{
  "num_hidden_layers": 12,
  "hidden_size": 384,
  "num_attention_heads": 3,
  "num_key_value_heads": 3,
  "head_dim": 64,
  "intermediate_size": 1536,
  "vocab_size": 8192,
  "hidden_act": "quick_gelu",
  "norm": "layernorm",
  "norm_place": "pre",
  "norm_eps": 1e-05,
  "positions": "alibi",
  "qk_norm": false,
  "attn_scale": 0.125,
  "bias": "all",
  "tie_word_embeddings": true,
  "parallel_block": true,
  "init": "normal",
  "init_std_qkv": 0.0214,
  "init_std_o": 0.0,
  "init_std_up": 0.0214,
  "init_std_down": 0.0,
  "optimizer": "adamw",
  "learning_rate": 0.00124,
  "lr_mult_up": 1.09,
  "beta1": 0.9,
  "beta2": 0.99,
  "lr_head": 0.0084,
  "max_grad_norm": 0.5,
  "warmup_steps": 431,
  "schedule": "wsd",
  "decay_fraction": 0.679,
  "decay_shape": "linear",
  "final_lr_fraction": 0.0,
  "batch_tokens": 65536,
  "max_seq_len": 768,
  "doc_mask": true,
  "train_tokens": 362600000,
  "max_steps": 5533,
  "dataset": "wikipedia_en"
}
Each number is 500 + 40 x the weight over its row's rms, rounded and kept within 0 to 999. Layers, rows and columns count from 0. Numbers have three digits each. The size before them is the row's rms in percent of the matrix's.

# layer 7 MLP up, 1536x384, rms 0.0653, rows 1079-1128, columns 256-319
095:467449486463501482488525478500523514438459541501533492496471492519530498444564545465486501493468532475475474473499480541469540499559556536441527482510499594490545597495468485510485555500512485
098:520432508488493515458505479483490512530474522518546545396530481481546521527522548499493531554462455456505479500482539497509476516462475485542573460493512562590527504457459510566509490506502509
100:524449529550429521568498407487449519519469562458464457477557420478440473569508460535504546498427527517545503535450579533470424552500519552497549542520481435466445528482497544597553591527575514
085:587528500525539552467475546536458521446518480521506514545460494471470461467524461453514497460578480424500542432489478505396488502543497508429498499491559566516531563515496491517510527448488488
100:543471523466485561588497544480467549510457493465533479446488528476528528565458494551509517536460543517469492529485510554455478501514489566496439510480489566509500538478456549479523469433555520
105:413542521494511474554511458525588498447468522523536556501546488523478526550418490527477479496486483484538491493519522465455494517556473488449497488455489563565526453503494451508494469419559501
103:508528518519585594443514554437491512537471587508518462465439487459425545538518539570427463632560525474574536596531506425515506439493474536477532507547455539490493456489455421458473497478455390
102:615494542540548534505519400461486566475490521476533477420476573434463513498498497544505506448447478475502492467505492423474509559496425562507523447521511505545448499501447477511464526533498523
106:545516514443436524580506500527551487487550484498482513533533390488535479453470436479533514508457503484530516426435543473509485503576489481416502388526491532446524511483508461494511544491502469
091:479522527501464557429533566532489506461533569531550493512526517445510446504500469458494500539477499451520445473484495505535549548472530543455476471532475602545474516456465512520480462470569520
103:515535504468528519488476556489589591446477496442499441439456463533485489466456461492462509519465437440500503413554511488418453512500497452518521496440415489539525518521505472492537516457464453
097:535488491443501525507420507469534501463367452544498490488469521472488552520504456535624510458439484515542544444535481498502501457410531431557448460457509500554492569504523498562502498493614580
096:499500559500509481524508511554578499512573507471426509508453553478492508445494530532485501553463447475517499419499543564480478516493496495502502511512540522550519422445520546526467513460503445
102:508500468528489573472519472475465480442438493462449473465536516466467543464503520461502517475509504474477574483469506516500532484471527534561496489540473501497477542479456512487580507519475491
110:522499480496590485540521393460500499444476494530459471475583479466544491506495505484493468481502456525487496505455512479469485588509446464492433545530432487528509489439478485449550488541496427
094:569490572514503538584530473483538415466507556501502513500494485432416551567506503482525502504475452492434475482517481494505502560505495505472414520524489539530588520462473502513440530567477523
105:471445481454488538457557386532496467504493466550435541520494472456552403410503459507515529529494541470522543491472490521498523455575503504428543487496527556534470524470488476462431503451458481
102:476525537486562511466482515565569464510526529536507524525470419499503486498382477466452501518468502478569443444528489471538455500470531541460483476470456505509438465546420475467540519550466417
096:536567502495530548496488527479523489486473480475516519444494540448471489566543501495420552489507498444449446461480539545510512498521529466424464499429490503513435514523445527482462479463529492
111:502577556519497498506502482485512523396424544514537502463509510512451478517429529539448503515493473550535460509533457450409429503551485454472436503491536551555473512475463461496517598403506484
108:524498502456395526510452506541485413503467566420544491486523474510471583548530473521477531461452521482428496482445569401544455540547554556499519478518503526497498451546521531481470474512560517
105:486525537511458491538398458551465546483480507519549465446508526469529552492457495471466536534490437502494491504579464482569481543504487516390424544503447477584464531453453415487455559480556512
102:511522490466534478507563488496517476494526446534563530473484535494440516472492479439475593470426500498514495506547479485494534466473483504518567508458478518534547492511519533572482564498462526
102:484532494490476579539538492459536483468456484475560602523476517457493427519524500498508537508436485486489521539487478458557455507487490525512555486460519521481523454594491524488565426503536492
107:491495522486471480535475496522500591503518467524530570521498518497463498471499413507460538622418528448463477464524546473439534510535530535450460503528448577530509469400419563439451494489524436
101:553532551414439472509488492594602550484405453445545487415550528528486524458432505595515496459523421526561451457495511499542413456507450531517495525524415484559463494470541502507520518442464477
111:552496508479581538476526413465490508432518456520472487510430462482512530546512464456472498528485473524513523555589449458490436488518503494491563473497532493541458497536504474426440548500548469
106:499545454502588532596540423428480545459537472514529466523456579499427526526505518519491522502481513502453519461500457442528477480454529508493522531492496528569601481516528544463493535504506536
102:558500504485540461478469512545527475445465485557496477497547500516478436486526473447486491496455456477511510519487491470514538480498467558460560510514561585516499515472440534534570515436520506
098:558504522449524528450458475525456466503498560468558546474494468481391500506528500569500588562492500488496481492465504426485510530522516538493527538476482466520442473519432445497483486555556485
106:464561459506510525510494517473474552503519516473534490489503471500495517428459462468488542568460481486536481537533505469535513517490538399419550537485415469469559516556477489496513495438522493
087:557573589486476486424545482498530603480530474507474484432518490452518566444460523474513510479477486543499476481501500508438482520479519502493473474505429482548463491554464464484485526552474480
084:489511569412546511524500493443549528556461548492448493501454528505432477461498459452504546489423487468518497548460495562551509524512535558463516445539461482525542548559488513509601483479492487
103:543487508505491578526504496585494509503488509441548475460557541453473460492576542489531517499373523489426448476501511488471611512520402472467603429426493537565589523538557513538526536555529511
096:473531533420520533509520524512512520500459498471453520484462588495428536454527497552486499442441482508504509487515462465548492615552474570506522530548497459506538519360502430475497523492452439
100:466578487491498485496521472483471487394483442533588477472474485456530529539526503541441475556536541532550427465513531446506564511530583543507503445481533515553438573426506485520423585542490511
089:541441531498496501509405506482488494481492485548515488442544569538496482514572524527527496555511430522588511524418562515467485508504485471497501504538523526524468578474465481465529527478558465
105:418458532543526483454460542459433490493565521524495510528520445521587591516472485523503522489552516416477464499483480549457510583413516489499461537464532497524516521476530532353502496529541491
108:553526517489555585498460520491479574511506424473501535409443550521526559546446542460544505589483444440447500513540437565448460541520440491452552492380547487499524466462457506529599524518448453
098:530513451515514445526560484567523549486484499500576499541475489461491452446437492504440492528493527485549529496528531458411484498509483392424484488471511507541532487529482486501485536456437501
091:461563543437467485498412486506525583554486507563508518504499582473477472516471463515462519482471561545500462513496478449502524521494460493436430506482501534565520486412462460479427433488536553
111:438542550496541517461547535446521478506546492472473447484500534373424499475505425475508534530460486466494474527428500516559539494572471506502514516572433532532474495468497518520498479562500498
096:524491521571558568580497478538486518559454477538536559488514524524480504479445480471424501540519527436527456493455554476453506490500496543489502449536491544524564460457471521466517522487520496
109:492523492424512598545526515544423473425445496511514453546519512423524472513470454526529519506441485502535479511494570527477426530518500532468560437497544570515500539443492506485529575506576436
092:573519473521526467508475520526465558415398448497492475541443539487494511524361452499491535481509511461523466563464464506452470480496416498510525555470516532511567468584518515542480538470492467
101:543504493436487483523520445491538485525567538485498493436511510493492600500524486505608529528477509485519538480544467449541467571454496536467415543430471450525477546517475455483461444495487512
109:503506557459423542513486483468503453499480515527487589498499498508432577517528496477450471523462544466518577493509476533436516464485483591460485511474460588540460447443434504521500506489527477
101:499516484513493456503483472520540467576479521508526519519512504493559439448484467488495569484441550482489491501467485435565498526480529489454524484488464469520585556497506533537528440570558497
085:573466508512598477459430537525566482501486453509468514489462484535532477445468486514416599468483527515547404452478496521412468460515605495456481493443485502450534495477441525470476541423528458
102:549535502467541523504547492551565530488494514471497566499441541499487500467474497504531490530474444507493497461535503528494535495553422514451551494525462480552570494575501529506564546430457441
# layer 7 MLP down (transposed), 1536x384, rms 0.0515, rows 1079-1128, columns 256-319
095:545519535486488442438478493452441455418546427496486518465538521465494517579498491497541427432618471502518543540519458545492480528445439478501494495479570530477457508512505501415428525549517468
103:455578507526514517537547518469513547486502465519537472521495473619515501460503489475527430469598546547486470521505447602532539453483463501412487478518454486501497472556439452484468414479449459
097:527573543514459459350552485511537533473500450563431490533388527494466553478465458496484476535492479404477474502515462551519535505481557502465441511473561509514563479530516565566517462464513454
089:562541468510481507474442427512479512527518544448505443413504507453520559528494465476382557536428514499559448501451492501463474497435513539519512525522467567488511523493550551462477482502463546
106:491535517546511509521363458530601519515579512428527538495495566454498508494549476445521520496461496499402473510431517496447522523529476519496544551491521447404562527532498469504565484431513483
112:468447457508522504425555561474492456497495466536466555508494469540489521517475507563396485480490514487368566570509498533512488530465509490518532505487475511523499507532526501453479556540477410
105:480476484509485556449531512500588481499538473501533471522519443506436527476496447574554436565474518492521517474480524573530470500531471512504430491478449500486494415434485456577458491569424375
106:475542522504507469509534520511561492506493487513458478509533500497510542527475590475557509535468541498476472451508446487486501530509524497490505515473511538519486480463533516465500442509461535
109:496533533494485430471471475547674477519428516564535525493543538582612509479433490511507563457460444419456464491477482475497479513531479521491515544510519589488503500517550517465544493483504508
085:517522565442556459462479494490499467526483489509483480557534500405466478531518490578555504498468525455508412516470489462418439492559476513498455512560501454487534459517526540493497451488497563
101:587505492456521514492530512411531485507430450516489541552425473527514554475573521512524494471465518497494575514520545550491482513521461591553467457458494512470519566562540466519458434501490398
103:453500542404515474477461628499534513490508473517547443451517473481526594505518527445500524502452546557545453547521465506497590504496507453492496534478527581541539530559430579495451547526456461
097:542534551501481394471424496535483558562502562534514481455512531548439503517513518562475473541447468546566466461528488521487479485542558538464504477462529480488471395581455506491490431531528543
099:496516476584483535617468426502582465544505581519417443523491511488477453507512465517474532412526482508510567480504513578433555469539492434560467526517466517489559541545492459444566505452525516
113:479483571506516519486532461517577506507509488533537471514457561520490543496522455520474524467490443488429487444476520506490470533558486429588485538511538506502477476581499492583506539491505479
091:483511483509480408498453508503539499541539519565466439389503511530435533515516526440476418498548482521509535479452479428471464507542515534471530520529491512475547537477502481529514542513532553
099:492528446515465449521449458496535546507468555507533504434431570565487481467483568477489411463585480511532546518468541511483484511473559438516523505500515439425500550535519399487539445567503506
104:510466531493528509489500517551478516506520484485474517480608547532484450445494506463522505496491619481480488453500481453495553454557500446536520503553474492477492496493505550436559426434497520
098:492483427464496582495542437532466514565575557440535499488438477565497535555458524535540592521489495486502449516485420491464535542457440495530502545480464511529499501541494524528505471522485513
119:482484511444439557560548504504505503401482494482498497494446559438537463508500454534538496543534574508597528531470439507520577457463480533492511521480451428452444485565515485545535516489531496
112:474451531480519543486460476462447473479487426525486491518532479491460463488479499545450509530510472476509549489432463466459473492466469483569536542468456574428466480488518543470530535517542424
109:493520490461554460499473481509497487519458493519519462491420478458526545497488501538477481486522592540537464531520508515438480500510465463508483529525551477472540483514510455548475450554536521
105:465492462463429562579497451503530479480564559460457513476523477452512483464483550565505536536532515465473482479459488459479448515492503491442516483516494525472508558449516496421532533504484538
103:509497613536485552513493501478485491455463485578570480536506422542517483451480467570517506499519363521542487448451514517475491493583429500546542515542450493515576574536534473543535499485457506
110:542540543549528536557518493454453484518449451485443501538491521573501532500485491580546516527516446509482487543464527471445474513426526489452522564479477532486455573504534413472499529480517572
104:514483443533420562492444548454546521492464433450487527375498540532513578459542548496461471483510534520483463521510505476502557474491482511503544506551491471486479508495494549377495536526480519
116:565509485514465553506514487482544457500483478539584454500512517465513413507533513368419531507525524496486480474496481488524581478480547535520478490536535509455511507455572537480515551435586519
107:570508471458480454448458499536537462415506496493484499474520481553503474519432507457457457522571487529455503528517508512548518526574486489479569535477506509440528443491578436518470457436491476
100:515478542525535494556516571461550510548531511564520460476397498529430471455509476552546507404475502485591578526461524443504527564497511461481450555530503453523523568466552500497541611504507473
100:444548473515549523504536467469556543488478527468505530465462478499506479498532475492503508520496507524535493450482472447518459491556523369555527497474473499537466502440463551525524530488497495
111:430437488494586459518547482603439543496486456507486494468489635481497402551541465480532526447529513456479538513485479424531546501551503449488552469518456462456476498566444500654446591533478505
096:496442442534574568551490510456447422483488525481474534525465483461514511492528503507523504530518567399526480489512589512512442580460589536539571571461515448439572509497484571449512501516570480
092:486509467557552484490477515503468493476491439474534532513555457491563514509492520514560500532533498480496512441536496461483537493513451468489462478483533478535493497459498538505461539507534518
098:506503546476444499467512567454488491466511518489472490445532493560512495497450433481427524433441472459535512576550554528500528420493546491505445551504522580505483549506541549529380547596555508
086:424406460460546508490465488548542523454514513508536532479449550564552511507502491451505521518482503491484504468432491483478522494482445477483464529515507493510497462532514553554491419511502505
102:473465489500530522438413517474447542448546491485503507572421460442455530504537444542561511502463518456461428567481492503501459583507456452455519508569415505533478484499439505522511531502474527
085:472560467526465540461572463468512491516519512562541534443435504592506507543528442510533466475497425523462513534476488535535463507465528478474462466494484469499468539527493503504498486490462491
094:563497508488515514476494483497530556588488528508481545448506447445458481584492530521512447572494446530492426473505529529499499460545474605525447436485486460469455529502456493457462411468528504
113:540533470484473535533505533522508492495490529503516498518524454535554500463541495443432442425493464529521548499474523481460510511463509508527541499493493418507558462505467495476463499471568521
103:443560515466473533564445479449511519447541537482490514446520509485435469493463476545514485499549512505472520466489414499599572561530526449589483450517589495506590541545444511427495412462497560
089:489459516412518500531444481492521502558525464579358508554533548474529502488417492481470476500467480524473543454529457523491504465453583582477543500556491457508487481528465533461547509515523547
114:580542563525441508502493480489501428552536548511529505466469490512491482537541493552479488511409533483442530548477426511465506503456501542564477495501494447515500451533389548469488451517502522
103:469469508456468468506511519507542443533502516499537446526466519485495499453530386515567476455518570472482432482439534465572498523550510460459460521548473426543430489466454460582550492525514471
104:438511536419446499556499535477476597498473501560584460496482519500458450581526553561570541516486491492462533554477476502512525495494481508459496490488474530462567494418528470509473547517512463
094:456576549463423509488510503496420491500500550492482540480524532520504558498556587549560502462427527438519516437464552475503505507458541488514524439581574511508448507459515520530479428560560491
104:550525475561489485491476534432491518485526479530463519528563542499553480389459619532482462468532472567447580482460522499516548456450536504482527482429474533462526469516487473558490511541608453
117:505498452541523474461467473515468453467537470519463528468437507500518436502363480456468427507560552502561513517527499536533465468477545447463520485489519548485483555477478512488476445511533467
090:599521508492515526492460486435501488469509523561545454505470508523424547490585504539479462449488517543516491483517476442498552539480448520509454524499488402515519516527496476451538503536513513
084:477566484473455475532514439471465493497464500457472537455561517543509395506523506520526436523442496537527501577512557474501548496474391492528489439493494577479480501499482546491453467543527446
096:549461482498574472488521495488495560516496519502464544523524497569520569462542525441483488434468568528477475513488486489491513467442511497542469504462531585418460444397532477470464477544484546